From a checkpoint of a small transformer trained on Wikipedia: width 256, LayerNorm before each block.
Each number is 128 + 24 x the weight over its row's rms, rounded and kept within 0 to 255. Layers, rows and columns count from 0. The size above them is the row's rms in percent of the matrix's.

# layer 6 attention value, 128x256, rms 0.194, rows 10-44, columns 128-191
size [ 98  94 100  97  97 101 103  97  95  97  98 102  99 106 100 100  96 107  99 100 107 102 101  95 104  98  99  96  98 101 105 109  95  96  97]
[[145 159 168 142 141 143 133 136 155 154 121  97 142 103 116  98 124  98 122 105 130 141 168 157 135 106 107 159  70 109 107 123 119 111 118  96 140 163 149 129 122 141 149 135  69 118 109 125 138 147 104 134 114 114 175 153  89 107 124 152 161 100 130  99]
 [129 144 145 122 118 112  90 103 147 144 151 156 132 109 160 142 156  74 125 111 178 130 126 129 101 147 109  78 160 155 106 158 155  85 141 135  75 113 117 164 108 128  98 104 123 158  85 138 114  81 119 118 158 127 139  92 138 134 165 105 157 129 119 137]
 [191 132 159 125  83  84 108 135  96 144 154 154 114 141  96 116 168 127 103 105 143 131 133 142 115 156 179  75 103 151 145  86 141  99 110 105 111 113 114 108 133 149 104 104 160 177 134  87 124 117 114  96 133 154 147  99 100 145 112 120  89 156 167 171]
 [145  98 137 116 115 102  84 134 161 140  99 139 130 102 147 164 110 119  85 111 165  93 137 132 109 147 105 126 132 106 128 159 121  75  93 127 104 152 154 155  95 143 111 116 153 119 154 121 120 151 159 138 135 110 122  98 145 124 102 182  97 154 146 129]
 [108 121 104 130 115  71 143 132 127 121 158 162 125  95 180 157 134 155 162 151 121 126  94 157 100 165  98 152 155 155 140 114 124 130 127 171 126 161 115 148 120 115 157 152 149 138 141  97 152 130 124 150  89 112 130 147 103 132 132 165 112 131 159 142]
 [153 124 175  92 165 124 133  97 118 109 104 101 176 122 162 103  96 137 161 126 171 161  93 122 126 116 128  98 138 106 155 108 161  99 181 115 135  94  97 137 137 123 125 158 207 137  81 156 144 125 161 138 112 146 101  95 124 117 128 115 123 143 133 137]
 [118 133 112 116 139 130 131 127 127 125 154 136 128 126 110 154 130 110 140 148 140 103 162 159 144  83  59 174 121 146 117 116 152 153 137  94 141 114 129  94  93 174 119 149 122 152  85 133 124 124 118 139  92  82  97 175 146 179 104 129 137 157 129 127]
 [120 167 148 132 130 104 151 151 177 103 145 132 156 122 118 131 141 133  87 157 130 101 121 104 120 135 148 166 111 125 186 145 190 108 117  98 104 106 119  96 117 166 113 103 112 101  60 132 154 149 169 145 119  91 107 116 139 122 140  96 102 120  99 119]
 [139 148 164 123 115 106 129 109 121 147 153 175 136 145 180 133 149 108 118 136 148 115 141  96 121 101 131 103 114 157 157 136 102 152 138 155 148 156 112 117 133  96 144 144 102 165 122 149 125 137  89  92  74 114 148 126 117 117 132 107  86 134 130  96]
 [165 154  95 159 149 137 132 127 126 147 118 129 113 119 147 127 134 157 132 163 162 166 172 165 109 146 147 123 106 158 142 128 107 150 115 187 126 118 150 142 108 123 106 177  90 188 150 126 132  91 129  73  98 141 160 132 145 126 133 154 107 153  73  99]
 [174 140 122  95 128 172 124 133 116  79 127 136 114 183 155 138 136 146 108 138 113 114 126 142 157 158 130 153 140 125 213 140 112 148 104  97 153 119 148 148 101 144 135 138 133 160 103  73 131 115 149 137 126 108 155 143 139 139 133 102 139 152 103  97]
 [116 156 119 159 158 125 139 137 100  98 120 171 132  89  95  83 121 115 171 199 123  98  73 109 123 168 197 105 135 171  87 129  88 112 143 126 132 116 116 165 103 125 132  88 169 128 146 113 131 137 150 169 110 122 131 131  97 143 170 150 165  84 176 122]
 [125 151 110 165 139 108 131 145 106 139 149 137 111 144 154 106 106 144 174 108  91 129 137 124 101  85 163 119  89 135 123 129 132  94 138 150 106 111 189 115 168 163 131  83 151 151 135 149 139  95  88 105 137 112 158 142 149 129 155 108 134 102 104 141]
 [185 113 149 116 148 133 131 127 128 109 157 138 158 123 103 108 143 146 158 155 150 126 115 112 124 148 156 127 140 121 119 135 149 120 124 112 133 122 137 169 143 138 129 105 125  91 161 124 148 140 143  90 105 137 107 153 141 173 105 110 151 113 123 129]
 [125 143  93 148 138  95 120 136 118 145 138 137  89 116 138 122 168 110 142 117 125 159 117 159 150 142 129 146 149 122 125 132 161  82 106 103 143 106 123 173  96  86 150 144  92 133 123 138 157 118 142 176  99  77 172 131 148 113  89  89 119 123 146 115]
 [108 125  89 175 118 175  93 104 133 133 164 137 141 122  91 170 168 138 122 163 106 135 104 148 132 106  69 102 115 115 108 127 156 161 178 111 125 121  88 107 175 113 145 120  90 122 111 134 117 153 174 111 126 152 150 132 138  95 158 168 128  73 127 120]
 [210 141 155 113 140 135 135 139 177 138 150 144 154 106 105 136 125 160 134 135 149 113 134 121 165 118 156 137 141  99 147  67 143 134 148 141 156 145 163  91 146 117 129 116 139 124  94 124  98 181 108 150 140 111  99 132 109 117 118 138  94 121 149 133]
 [161 105 166  84 123 155 110 112 125 123 159  78 113 123 147  84 104 109 138 171 137 143 129 131 157 139 135  88 122 108 128 111 145 105 109 142 109 113 103 152 106 134 103 115 151 147 113 125  90 151 128 162 156 123 154 112 104 109 146  89  74 103 143 137]
 [107 120 153 133 152 131  83 100 120 100 114  87 131  87 120 102 140 124  82 164 122 122 131 160 144 131  84 176 128 153 116 153 121 114 155 126 118 117 136 162 124 110 162 118 142 113 133 145  74 116 131 118 124 137  99 156 115 119 167 122 111 189 116 104]
 [109 161 135 121 127 129 115 123 161 133  93 124 140 116  80 127 166 133 108 152 101 102 111 167 106 121 124 116  87 111 114  93  86 101 106 105 140 120 127 103 169 110 108 128 103 130 130 142 149 133 108 112 144 112 173 122 101 116  95 121 105 119 123 161]
 [102 149 148 156 132 117 141 103 127 114 135 133 160 146 121 166  92 145 133 163 141 118 126 160 120 128 153 151 123 148 147 144  86 106 123  95 128 142 148 178 157 136 111 164 128 127 178  99 183 178 166 118  89 125 131  90 141 140 117 146 128  92 144 149]
 [114 179 146 181 101 147 175 102 124 131 116 115 126 134 148 108 130 134 131 119 181 134 139 113  91 111 192 112 131 143 151 146 115 134  87 109 141 142 119 131 131  74 129 111 148 152 121 167 166 126 147 103 139 118 136 170 132 131 131 133 131 118 119 146]
 [ 93 170  95 131 100 128 128  82 183  72 135 115  95 147 177 124 106 136 157 136 113 119 150 156 154  85  80  91 103 124 164 120 124 132 151 163  94 174 142 102 139 132 148 127 151 102 139 170 142 137 123 121 156 100 121  97 119 164 113 119 139 147 132 126]
 [156 102 176 131 132 113 142 112 110 114  98 124 118 119 137  77 175 134 118  92 108  77 171 133 146 112 108 130 141 113 121 140 169 116 149  91 115 115 107 169 114 126 122 133  96 104 123  89 132 121 126 154 157 129 113 102 108 130 143 122 148 115 150 136]
 [116 124 141 121 140 116 109 127 156 114 164  89 118 104 103 158 133 136 119 130 133 139 136 122 118 139 140 143 116 107 102 134 121  95 152 105 119 119 111 108 130  79 121  92  90 165 162  87 136 138 132 136 189 114  97 146 104 127 133 150  94 160 127 150]
 [132 128 141 108 138  93 109 100 106  89 108 152 106 140 118 123 123 141 166 132  85 114 115 140 110  98 146 112  98 149 159  71  96 127 124 103 156  97 110 125 122  94 142 108 126  97 152 155 124 117 123  94 128 108 141 102 132 149 129 118 127 107 106 154]
 [133 153 146  64 146 145 116 122 113 129 124 128  96 127 116 128 115  95 122  56 103 153  77 117 111 121  80 128 116 124 112 137 119 128 138 119 163 187 133  84 132 158  91  79 150 159 124 108 137 161 103  82 116 113 109 156 146 148  91 110 158 115 129 146]
 [169 113 122 145 143 144 132 105 107 131 164  88 116  94  91 142 138 134 122 106 127 133 101 102 110  91  97 117  97 151 192 121 120 158  97  87 149 123 173 146 143 104 120 101 115 112 152 158 136 103 168 118 137 157 135 134 126 102 121 122 144  94 131 150]
 [168 123 128 140 138 147 135 166  73 144 154 127  90  96 160  55 152 142 109  76 133 126 131 129 110 119 137 172 115 131  94 147  82 117 123 159 134 142 136 141 119 130 144  82 104  85 160 172 132 138  90 149 121 133 122 109 121 175 113 160 123 129 120 130]
 [156 163 137  97  88 164  69 119 110 150 128 135 121 108  83  86 106 138 133 152 130 136  62 130 142 110 108 142 128 114 128 140 153 129 134 141 114 118 115 168 165 104 142 143 140 119  78 121 130 115 122  99 144  95 121 156 115 152 130 117 128 100 155 149]
 [121  99 121 113 119 135 153 106 125 148 109 112 137 162 166 123 107 126 152 112 159 158  76 164 128 120 138 105 124 121 138 126  88 117 127 155  94 126 128 122 123 136 103 122 132 121 181 138 144 124 144 163 147 123 103 127 106 117 129 117 129 163  92 140]
 [ 98 151 141 111 134 144 116 109 156  90 163 142 126  80 153 164 174  95 126  97  96 107 145 173 128 127 136  91  96 145 124 153 122 125 126  96  89 132 139 133  93 103 112 155 139  91 146 171 151 158 116  91 122 148 116 115 176 157 102  71 126 118 102  77]
 [159 146  94 124 132 136 149 127 112 113 144 143  95 150 102 117  74 198 118 104 118 163 167 112 132 133 126 139 102 150 125 136 155  97 139 150 130 115 167 121 138 125 118 169 137 138 110 104 138 102 154 105 165  94 167  91 128 140 150 142 128 126 141 132]
 [115 159 128 138 107 132 159  87  98 103 118  97 153 118  83 120 143 127 113 130  86 127  95  91  97 162  85 136 135 163 125 111 120 135 106 112 139  87 128 145 120 156 113 106 117 130 129 139 156 135 100  88 123 135 104 118 101 113 170 122 139 105 104 127]
 [128 140 157  85 129 145 123 158 160 119 142 103 121 126 104 133 148 128 119 135 108 110  80 128 107 108 135 130 145  93 101 148  91  74 101 170 133 173 141 164 120 138 129 132 116 124 104 179 178 126 143 119 136 119 170 103 136 107 111 100 130 155 136 131]]
# layer 6 attention output (transposed), 256x256, rms 0.245, rows 10-44,138-172, columns 128-191
size [120 111 119 111 116 122 119 118 123 118 118 129 123 130 114 126 118 129 124 120 123 114 119 115 120 118 122 116 123 123 125 131 115 120 126  74  79  75  78  77  70  72  72  73  73  69  69  73  68  76  67  77  73  69  73  80  82  80  76  79  76  74  72  67  72  77  75  72  76  67]
[[145 126 105 146 102 114 111  81 163 115 112 118 125 121 145 130 153 130 106 151 156 142 113 124  99 156 140 120 139 152  89 178 104 140 158 133 149 149 116  92 121 116 131 135 141 132 128 123 153 111 129 110 114  87 155 142 156 159 177 176 129 150 103  91]
 [164 104  98 165 123 154 137 151 101 130 162 110 144 151 113 126 146 140 128 122 110  97 174 138 140 127 129 141 118 104 131 117 104  98 134  95 139 107 135 104 171 132 124 148 156 112 162 128 119 159 171 113  76 161 186 192 135 133  86 112 126 161 125 132]
 [140 112 114 144 141 182 102 118 110 130 138 120 128 156 144 112  98 138 113 163 120 108 128 135 116 132 139 112  85 123 112 137 128 144 152 130 123 125 137 150 171  88 116 131 137  96 127 129 102 115 152 132 103 126 128 134 160 115  92 132 104 100 123 107]
 [114 133 100 137 125 126 179 140 134 154 184  95 177 139  95 139 140 104 153 140 123 111 154  80 111 136 152 126 140 119 136 116 109 111 148 132 160 154 108 115 104 105 137 109 118 115 110 145 148 108 184 104 119 117  76 115 115 128 134 140 107  93 159 118]
 [117 167 149 147 104 183 153 120 131 155 136 126  71 141  83 144 136 144 129 140 113 124 127 137 101 104 139  86 148 115 125 104  98 124 108  97 136 120  93 119 102  84 171 145 124  83 107 120 121 159 144 109 104 124 127 178  96 102 154 150  60 168 117 126]
 [132 157 121 144 113 124 121 162 135 157 213 153 115 120 130 146 125 125 133  84 134 136 136 115 123 110 114 135 143 130 131 124 136 144 141  95 108 161 117 173 134 135 139 115 145 136 138 138 135 117  95  91 120 142 116 138 155 122 116 134 144 118  89 128]
 [140 109 168 123 131 155 118 158 109 123 124 121 131 121  95 152 129 157 129 117 156 122  81 113 102 151 126 153 131 131 192 144 114 101 104 119 160 137 115 119 159 135 157 145 120 136  76 124 114 166 137 112 131 113 109 106 126 121 125 116 124 111 188 180]
 [118 108  82 103 122 113 109 153 127 170  85 137  98  77 138 134 122 164 139 103 126 147 149 121 123 123 115 180  85  96 172 161  95 130 136 132 136 177 128 132 156 116 104 111 132 128 118 175 126 122 116 129 143 113 160 104 123 143 104 131 153 106  74 101]
 [159 140 133  91 161 140 105 109 172 137 111 102 115 130  99 106 126 111  88 108  97 137 152 109 129 173 158  98 164  97 155 136 148 118 159 144 103 120 130 136 120 167 121 115 155  88 121 136 135 156 138 150 112 158 114 124 136 108 123 163 115 156 157 166]
 [156 103 157 136 154 127 134 111 124  76 110 137 151 146 112  81 189 117  95 150 130 136 136 105 147 156 123 128 159 150 146 106 114 156 103 136 111 121 127 161 128 138 150 132 150 140 126 157 105 129 155 142 148 178 151 138 100  97 101  95 134 136 175 181]
 [119 116 125 155 121 183  99 126 148 142 148 122 165 147 107 146 113 110 161  99 103 122 145 133 117 108 110 138 119 158 144 165 174 126 140 132 128 118 159 111 140 140 113 147  97 141 162 121 150 122  99 128 112 136 129 138 122 120 117 106  77 143 108 111]
 [137 124 148 107 133 145 159 106 100 132 170 146 115  99 130 144 117 126 126 143 111 114 109 170  64 141 128 178 127 144 100 147 110 159 137 151  98 152 101 157 176 143 146 133 110 107 140 151 158 115 123 120 121  92 110 120 139 114  89 149 134 156 130 104]
 [160 125 151  99 115 133 116 168 164 101  67 111 118 137 133 112 134 110 101 124 136 117 122 142 112 126 123 144 113  64 161 150 152 145 123 115 122 188  84 140 159 159 105 121 103  89 106  79 152 109 126 110 153 103 123 122 108 107 110 102  69 113 131 122]
 [ 97 118 133 174 114 133 107 163 174 119  89 115 108 127 169 142 120 145 110 113 118 180 140 121 134 124 116 160 140 169 136 101 164 122 127 138 103 126 109 124 111 170 147 117 127 145 119  86 120 136  85 152 107 143 163 121 113 117  91 130 123 146 136 122]
 [ 78 142 122  29 131 105 132 139 141 121 132 123 147 149 101 114 129 128 156 137 141 127  96 149 129 111 110 115 121 167 130 121  98 148 149 172 127 100 136 103 132 121 177  84 105 108 111 164 118 112  81 132 128 126 160 166 114 103 136 122 126 123 142 148]
 [ 77 156 174 134 104  97 154 105 171 156 145 161 137 126 144 127 134  95  71 122 118 110  81 139 123 158 126 116 142 123 141 102 113 148 127 166 138 144 129 100 149 141  63 122 159 112 144 114 112 104 125 156 193 141 129 126 150 151 115  95 147 128 159 182]
 [124 157 156 130 152 120 131 144 100 137 157 128 117 136 141  82  93 128 122 109  98 156 128 127 140 133 118  92 160 146 110 160 127 112 109 116 146 121  96 144  96 101 119  78 131  98 124 111 203 120 135 115 133 110 159 124 134 142 131 139 116 106  95 117]
 [121 131 137 167 142  91 125 133 181 163 135 127 126 114 116 173  84 145 140 166 114 161 122 113 114 128 111 127 139 103 110 164 124 169 162 110 119 147 117 161 118 131 129 133 111 125 127 130  95 157 105 142 102 138 128 199 119 112 107 160  93  93  84 133]
 [ 77 125 114 132 159 150 114 129 100 157 140 168 130 174 128 119 186 116 144 133 124 132 119 138 110 124 195 162 121 138 109 105 110 169 132  50 125 141 137 179 114 113 115 147 108 124 136 133 127 150 136 120 102  75 145 144 143 108 107 131 169 127 138 145]
 [175 113 133 100 116 135 136 165 165 117 109  99 187 148 144 143 123 131 118  93 129  88 139 110 137 187 135 122 165 143 163 131 167 133 117 125 160 145 148 167  85 100 145 113 106 158 143 152 127 139  98  85 148 145 130 132 130 165 144 114 145 151 124 101]
 [121 108 156  98 131 140 166 142 149 157 109  77  55 109 185  98 123 148 134 110 115 111 106 148  86 119 119 125 124 109 130 153 148  99 104  99 165 143 119 125 114 139 103  88 126  94 151 111 143 132 163 138 144 138 124 105 141  71 147 136 153 159 123  84]
 [146 146  88 105  86 139 137 113 163 117 118 142  69 106 101 111 101  94 143  79 110 140  85  94 106 111 114 145 141 113 115 167 142  96 137 157 159 107 140 145 172  75 132 175  79 128 128 159 134 132 108 149 134 150  93 149 149 157 118 101 123  96 130 118]
 [166  94 134 147 142 112 124 121 129 119 121 124 127 122 110 124 107 129 136 138 135  90 124 115 102 145 144 122 158 144  85 107 160  87 151  70 133 158 114 118 105 165 105 104 117 162 122 143 119 131 154 119 131 157 156 117 143 125 119 184 125  86 134 114]
 [121 123 119 113 153  96 147 154 126 107 161 154 101 139 118 122 109 168 115 100 100  59 110 124 104 137 164 195 106 147  80 135 133 122 158 131 153 131 107 146 117 128 136  89 151 162 158 109  97 101 143 158 158 128 144 153 122 103 130 156 142 119 146 102]
 [122 139  88 117 135 116 118 138 105 110  95 121 124 139  94 179 144 110 112  91 109 128 130 161 142 159 124 135 138 152 131 151 156 143 115 134 100  67 144 125 168 104  90  99 122  93 110  78  95 147 129 117 124 138 147  59 172 123 148  93 137 143  96  87]
 [134 166 142 135 153 139 112 132  92 142 120 135 122  99  80 190 115 122 109 144 130 107 190 116 163 136 117 116 140 136  81 127 151 129 107 119  99 148 161 153 160 104 203 115 134 115 105 153 110 122 122  99 129 152 108 148 101 153 129 102  89 105 191 107]
 [129 126 128 122 141 111 145 160 113 103 133 142 122 133 162 128 155 124  98 104 131 147 135 108 135 151 175  59 144 159 146 130 165 118 172 155 123 143 134 180 132 128 127 118 101 156 137 131 104  97 129 150 111 145  79 124 149 158 132 143 131 143 103 149]
 [124 166 106 127 126 135 128 111  95 155 137 147  98 176 139 125 162 187  90 104 130 142 155 132 176 106  74 137 159 122 140 110 112 112 135 152  98 129 102 145 140 139 106 168  99 128 118  96 150  95 145  98 107 175 101  82 137 148  94 133  87 187  94 141]
 [121 126 139  66 140 165 166 104 134 104 102 130 167 117 131 153 114 108 142 140 113 102 120  87 120 119 106 142 124 152 112 118 153 137 112 119 100 181 124 114 158 114 123 121  98 125 109 105 124 142 154 125 151 118 137 117 110  98  91 150 176  78 131 154]
 [ 91 146 117 148 103 129 141 127 142  94  76 158 181 114 131  91  91 123 169 102 133  97 149 144 148 139 134  81 127 112  75 112 143 135  62 132 120 137 110 135 135 133 113 115 113 131 125 129 141 135 108 103 111 151 139 161 153 138 112 145 160 124 131 144]
 [140 134 118 151 143 103 139 135 160 169 118 118 142 162 152 132 147  96 131 127 128 141 109 205 125 150 147 155 137 170 124 135 133 140 131 150 115 137 108 121 184 122  66 158  79 152 118 113 116 114  83 106  73 177 111 158 100  92 155 148 168 103 111 128]
 [112 111 117 111 103 128 120 119  93 165  89 175 144 146 162 130 135 140 109 137 142 120 138 120  93 118 119 168 148 164 132 101 103 100 140 179 111 142 132 141 151 139 117 103 169 126 153 128 137 104 121 137 134  95 113 116 107 155 144 152 107 160 165 127]
 [ 81 133 111 110 129  73 139 122 111 143 148 113 120 117  95 119 179  75 133 137 129 142  96 112 173  70 112 119 117 125 121 135 119 118 104 110 149 172 161 142  96  95 143 122 161 137 165 130 163 166 119  81 143 102 143 104 119 133  92 129 129 157 136 154]
 [139 105 124 110 117  95 152 130 163 131 123 128 123 164 129 175 135 150 115 142 124 139 101 124 115 141 137 146 136 114 178 179 143 120 110 155  97 144 156 134 112 148 146 139 147 114 158 129  59 121 159 149 134 125 117 178 133 130 107 108 158 163 134  82]
 [142 143 131 145 135 104 155 105 166 106  89 163 128 128 150 146 107 144 155 139 145  96 144  81 112  99 177  89 117 144 157 133 121 134 143  87 147 119  90 105 141 135 173 116 138 128 176 100 146 129 142 110  82 124 139 138 130 166 147 157 112 151 126 116]
 [157 119 113 110 106 140 123 172 132 147 145  98 134 170 102  89 139 152 162 130 137 125 118 166 106 139 148 104 125 121 165 136 145 115 142 128 118 125 134 123 128 155 149  87 142 147  85 146 154 155 138 125 116 112 141 155  85 107 114 122 161 140 148 130]
 [125 145 103 161 108 150 119 150 160 135 122 133  91 142 127 101 130 123 131 124 108 147 123 112 151 179 108 142 132 153 108 157 128  84 123 149 104 156 163 120  89 126 140 161 135 158 124 133 110 140 106 130 109 182 146 153 176  94 135 146 119 123 138 156]
 [169  99 126 140 121  85 146  78 162 121 148 136 122 149 117 177 108 155 121 108 116 182 140 144  77 121 172 117 126 103 129 116 101 133 142 120 143 152  89 132 147 159 139 162 135 141 150 147 139 118 114  90 121 139 133 127 138 144 113  97 132 110 134 140]
 [143  88 144 104 119  97 103 163 154 107 112 154 131 110 159 133 128 132 122 128 146 155 163 121  97 108 138  84 108 118 153 131 148  90 134 136 140 107 163  76 144 190 122 152 161  88 134  90 112 150 123 128  80 139 165  88 151 136 163 142  94 159 170 121]
 [115 151 137  80 152 127 129 155 120 147 121 138 140 111 206 105 160 106 123 152 153 124 120 130 181 103 105 118 172 127 148 112 215 126 153 155 122 134 114 172 165 106 147  85 138 127 119 111 133 136 165 132 141 119 149 105  83 112 142 100 161 127 126 125]
 [177 115 147  98  82 101 167 118 122  70 118 106 139 123 150 208 141 116 114 149 136 136 145 168 116 134 103 107 168 145 141 172 116 155 133 167 161 127 121 107 103 143 146 173 109 121 139 131 122 134 158 109 171 128 150 118 147 169 119 121 111 131  93 154]
 [122  97  99 103  94 116 105  97 142 149 138 177 121 123 135 157 120 126  97 155 126 119 163 122 135 101 157 126 122 139 143 127 148 143 140 140 140 150 112 162 100 136 112 158 140 133 152  92 153 135  88 141 120 137 104  83 132 151 148 156 135  81 149  90]
 [112 160 178 119 138 137 139 160  98 135 167 118 161 137 130 122 131  98 130 103 169 123 115 141 120 116 121 117 145 102 113  92 143  86 108 114 149 136 117 116 136 134 133 113 107 100 113 121 187 109 157 156 138 164 153  85 139 126 151  81 101 139 170 138]
 [146 154 131 102 127 129 162 127 126 114 126 150 129  82 185 141 187 113 128 121 126 117 116 137 107 110  92  93 125 161 131 116 112 191  66 156 112 106  97 121 140 134 112 171 145 106 160 165 133  94 130 159 162  98 150 143  78 109 132 122 146 148 154 129]
 [ 88 115 120 121 113 156 137 114 117 121 106  98  95 188 111 176 155 138 128 119 186 160  92 161 122 105 112 143 105 144 128 145 122 171 152 114 139 128 145 133 124 150 115 135 131 118 134 109 135 127 158 147 110 125 114 162 156 172 134 101 120 150 134  53]
 [130 105 150 164 122 167 161  90 105 103 156  75 167 151 154 153 125 193 133  98 138 133 158 145 137 138 172 112 134 112 125 104 140 114 123 135 165 138 171 172 105 101 110 111 102 120 124 136 148 146 143 159 118 133 131 134 147 143 129 114 158 114 176 122]
 [132 119 151 115 123 131 132 154 177 139 111 135 171 154 128 138 118 139 128 121 158 122  97 126 133 145 117 158 180 125 114 125 174 113 167  88 133 140 134 115  97 149 137  74 135 130 132  97 109 131 104 140 133 139 114 139 110 107 182  94  86 125 141  90]
 [110 177  96 175 107 147 145 131 127 137 141 113  70 104 125 135 135 142 152 116 146 117 148 123 184 181 128 110 190 146 119 110 120 130 102 109  99  98 165 130 121 105 115 132 119 140 150 111  79 131 149 110 100 100 138 135 182 115  88 131 156 131 140 106]
 [136 180 162 111 138 115  96 112 162 143 161 110 123 131 113 173 156 128 141 128  90 155 153 115 116 113 154 144 163 160 168 137  98 134  72 115 125 109 115 153 123 134 117  78 180 136 130 106 173 122  99  92 124 121 121 134 145 111 133 112 103  88 154 117]
 [130  92 158 162 124 138 121 116 109  88 113 161 133 125 155 118 125 100 105 160 137 134 134 139 121 123 133 116 134  72 148 148 147 108  89 113 140 142 130 143 108 100 165 107 144 142 101 154 146 142 178 191 173 111 119 131 162 161 149 143 129 127 146 109]
 [127  98  96 153 134 165 115  86 109 141 124 190 133 123 150 136  88 110 109 131 137 196  89 111 134 117  98 133 147 141 136 129 126 107 100 104 139 150  85 132 154 127 189 134 124 145 131 103 176 136 117 152  77 129 108 125  93  97 117 146 146 133 122 113]
 [ 75 106 119 116  93 134  87 115  89  73 114 130 109 114 141 129 170 172 146 130 136 100 104 143 123 123 164 103 152 104 114 118 126 143 163 111 153 103 126 154 124 129 133 131 102 142 152 134 108 122 110 103 123 137  82 154 139  91 110  95 130 118 152  86]
 [108  64 118 186 117 136 178 151 141 129  86 117 136 171 137 138 144 118 126  95 162 104 131 122 124 110 162 152  67 134 163  94 135 173 123 137 132 108 133 123  97  81 158 113 111 140 112 129 135 120  93 129 143 112 107 100  95 119 167 118 137 115 171 106]
 [179  94 132 129 136 147 125 113 143 159  84 128 111 126 150 101 114 130 128 130 132  91 100 140 159 130  94 124 110 131 140 101 147  89 123 180 138 113 148 124 152  85 157  89 134 107 113  97 121 105 162 128 153 164 149 155 137 114 128 146 131 108 149 112]
 [153 123 128 109 136  91 142 127  96 136 145 175 172 147 104  96 124 127 106 126  93 138 150 142 142 112 154 127  86 117 112 120 103 114  83 129 123 148 116 118 127 107 123 102 120 110  89 194 108 133 168 160 115  85 110 131  75 125  98 141 137 120 115 189]
 [160 123  93 103 138 142 108 113 180 121 147 151 134 154  89 153 108 118 130  84 131 161 148 148 100 118 154 119  63 121 113 111  96 137  72 136  71 139 155 132 116 116 125 122 113  72  75 120 125 145 161 105 130 123 179 174 161 134 150 150 126 174 156 139]
 [149 148 126 123 155 158 133 139 113 127 110  91 154 133 142 124 113 133 135 123 155 122 128 139 153 164 146 152 109 100 158 116 108 170 138 123 133 120 159 141 125  69 120 110 118 145 109 116  85 165 168 135 124 118 110 105 131 142 181 173 161 172 146 180]
 [145 149 118 146 121 139 111 102 147 127 148 129 141 139 116 101 144 130 172 133 141 125 129 131 135 114 109 134 141 114 106 161 111 122 122 154 138 130 149 150 117 114 167  82 143 123  87 100 177 123 112 134 170 134 118 143 119 149 123  95 127 139 120 157]
 [140 109 144 108 106 103  94 112 129 183 104 138 175  89 138 105 133 139  96 136 120 141 119 111 150 104 105 127 141 125 161 108 129 139 120 160 150 153 148 165 174 140 135 123 151 148  95 126 147 145 135 125 104 155 106 143 102 173 153 115 139  86 131 108]
 [137 127 132 124  96 132 145 145 120 132 173 149 148 113 124 115  99 124 138 146 135 163 129 173 107  88 139 114 126 123 121 121 162 157 103 120 137 115 129 137 160 105 188  83 108  95 126 127 159 149 126 145 114 145  99 167 136 114 116 173 146 126 123 159]
 [189 140 117 127 102 127 145 107 140  92 148 107  99 157 161 121 131 145  91  72 121 184  74 138 125 135 129 159 157 158 139 145 126 143 135 111 118 114 102 145 103 144  90 136  94 158 118 131 134 124 134 113 121 119 145 136 150  86 153 116 131 205 148 151]
 [139 184 143 110 187 194 112 136 146 167 129 119 155  75 107 111 116 149 106 119  81 132 115 108 160 133 117 106 144 133 117 130  94  90 100 101 145  96 122 118 129 190 119  96 119 101 143 100 148 154  98  98 103 127 164 167 112 118 152 116 145  95 171 145]
 [103  62 135 168 151 121 150 115 117 105 157 104 141 142 129 158 111 107 119 153 122 165 133 147 109 127 199 116  90  95 119 131 148 121 102 104 113 125 123 143 157 108 159 117  64 102  97 112 114 110 107 106 103  88 124 107 162 127 115 113 162 167  86 139]
 [115 131 113  85 124 103 165 118 166 164 148 126 121  96 121  89 161 117 108  98 121 151 132 152 109 145  91 111 116 132 163 146 126 183 133 130  96 117 178 151 145 151 123 104 169 108 118  93 146 143 143 110  83 156 139 163 145 145 138 130 101 113 165  75]
 [137  85 101 132 122 119 150 103 124 122 119 105  89 117 138 114 158 128 108 151 171 155  66 163 123 138  88 121 153 114 124 140 128 131 156 112 167 178 162 111 108 122 151 162 120 137 141 119  99  88  84 157 137 132 163 119 129 107 160 121  89 116  92 151]
 [138 143 106 125 130 163  95 105 119 107 133 116 118 117 142 139 129 147 125 136 149 127 111  56 144  90 118 118 168 149 129  78  82 154 110 123 107 105 123 145 161 134 144 146 175 131  91 115 150 154 146 161  72 121 126 152 148 131 111 166 122 148 134 135]
 [124 153 132 152 100 140 120  79 141 114 139 126 114 112 148 100 123 131 149  74 124 120 113 101 154  93 107 147 125  97 155 129 145 154 123 127 124 167 143 124 103 151 102 149 137 160 144 109 106 104 125 103 110 133 164 126 158 139 132 118 109 122 100 142]
 [138 127 149 119  85 136 120  98 142 161 160 140 176 188 115 125  64 179 143 137 150 141 128 132  92 170 114 114 184 133  87 158  92  90 159 106 130 147 141  87 185 151 100 136 138 123 118 135 132 102 134 131 104 148 134 140 152 149 142 101 119 142 115 127]
 [168 105 139 152  90  77  84 129 147  88 136 117 146 138 140 136 100 107  95 119 112 112 193 155 139 114 102 104 139 130 113 108  92 116 129 144 142 145 110 120 129 104 133  94 160 135 140 128 144 183 135 111 125 163 151  83 127 112 126 110 120 114 159 116]
 [ 98 143 150  95 108 144 127 150 101 160 172 122 115  63 105 148 167 122 113 125 112 142 134 143 165 111 114  98 123 167 123 195 123 112 127 149 148 148 120 144 141 160  87 171 134 145 148 165 132  88 119 113 150 140  98 117 135 157  92 110 141 159 107 117]]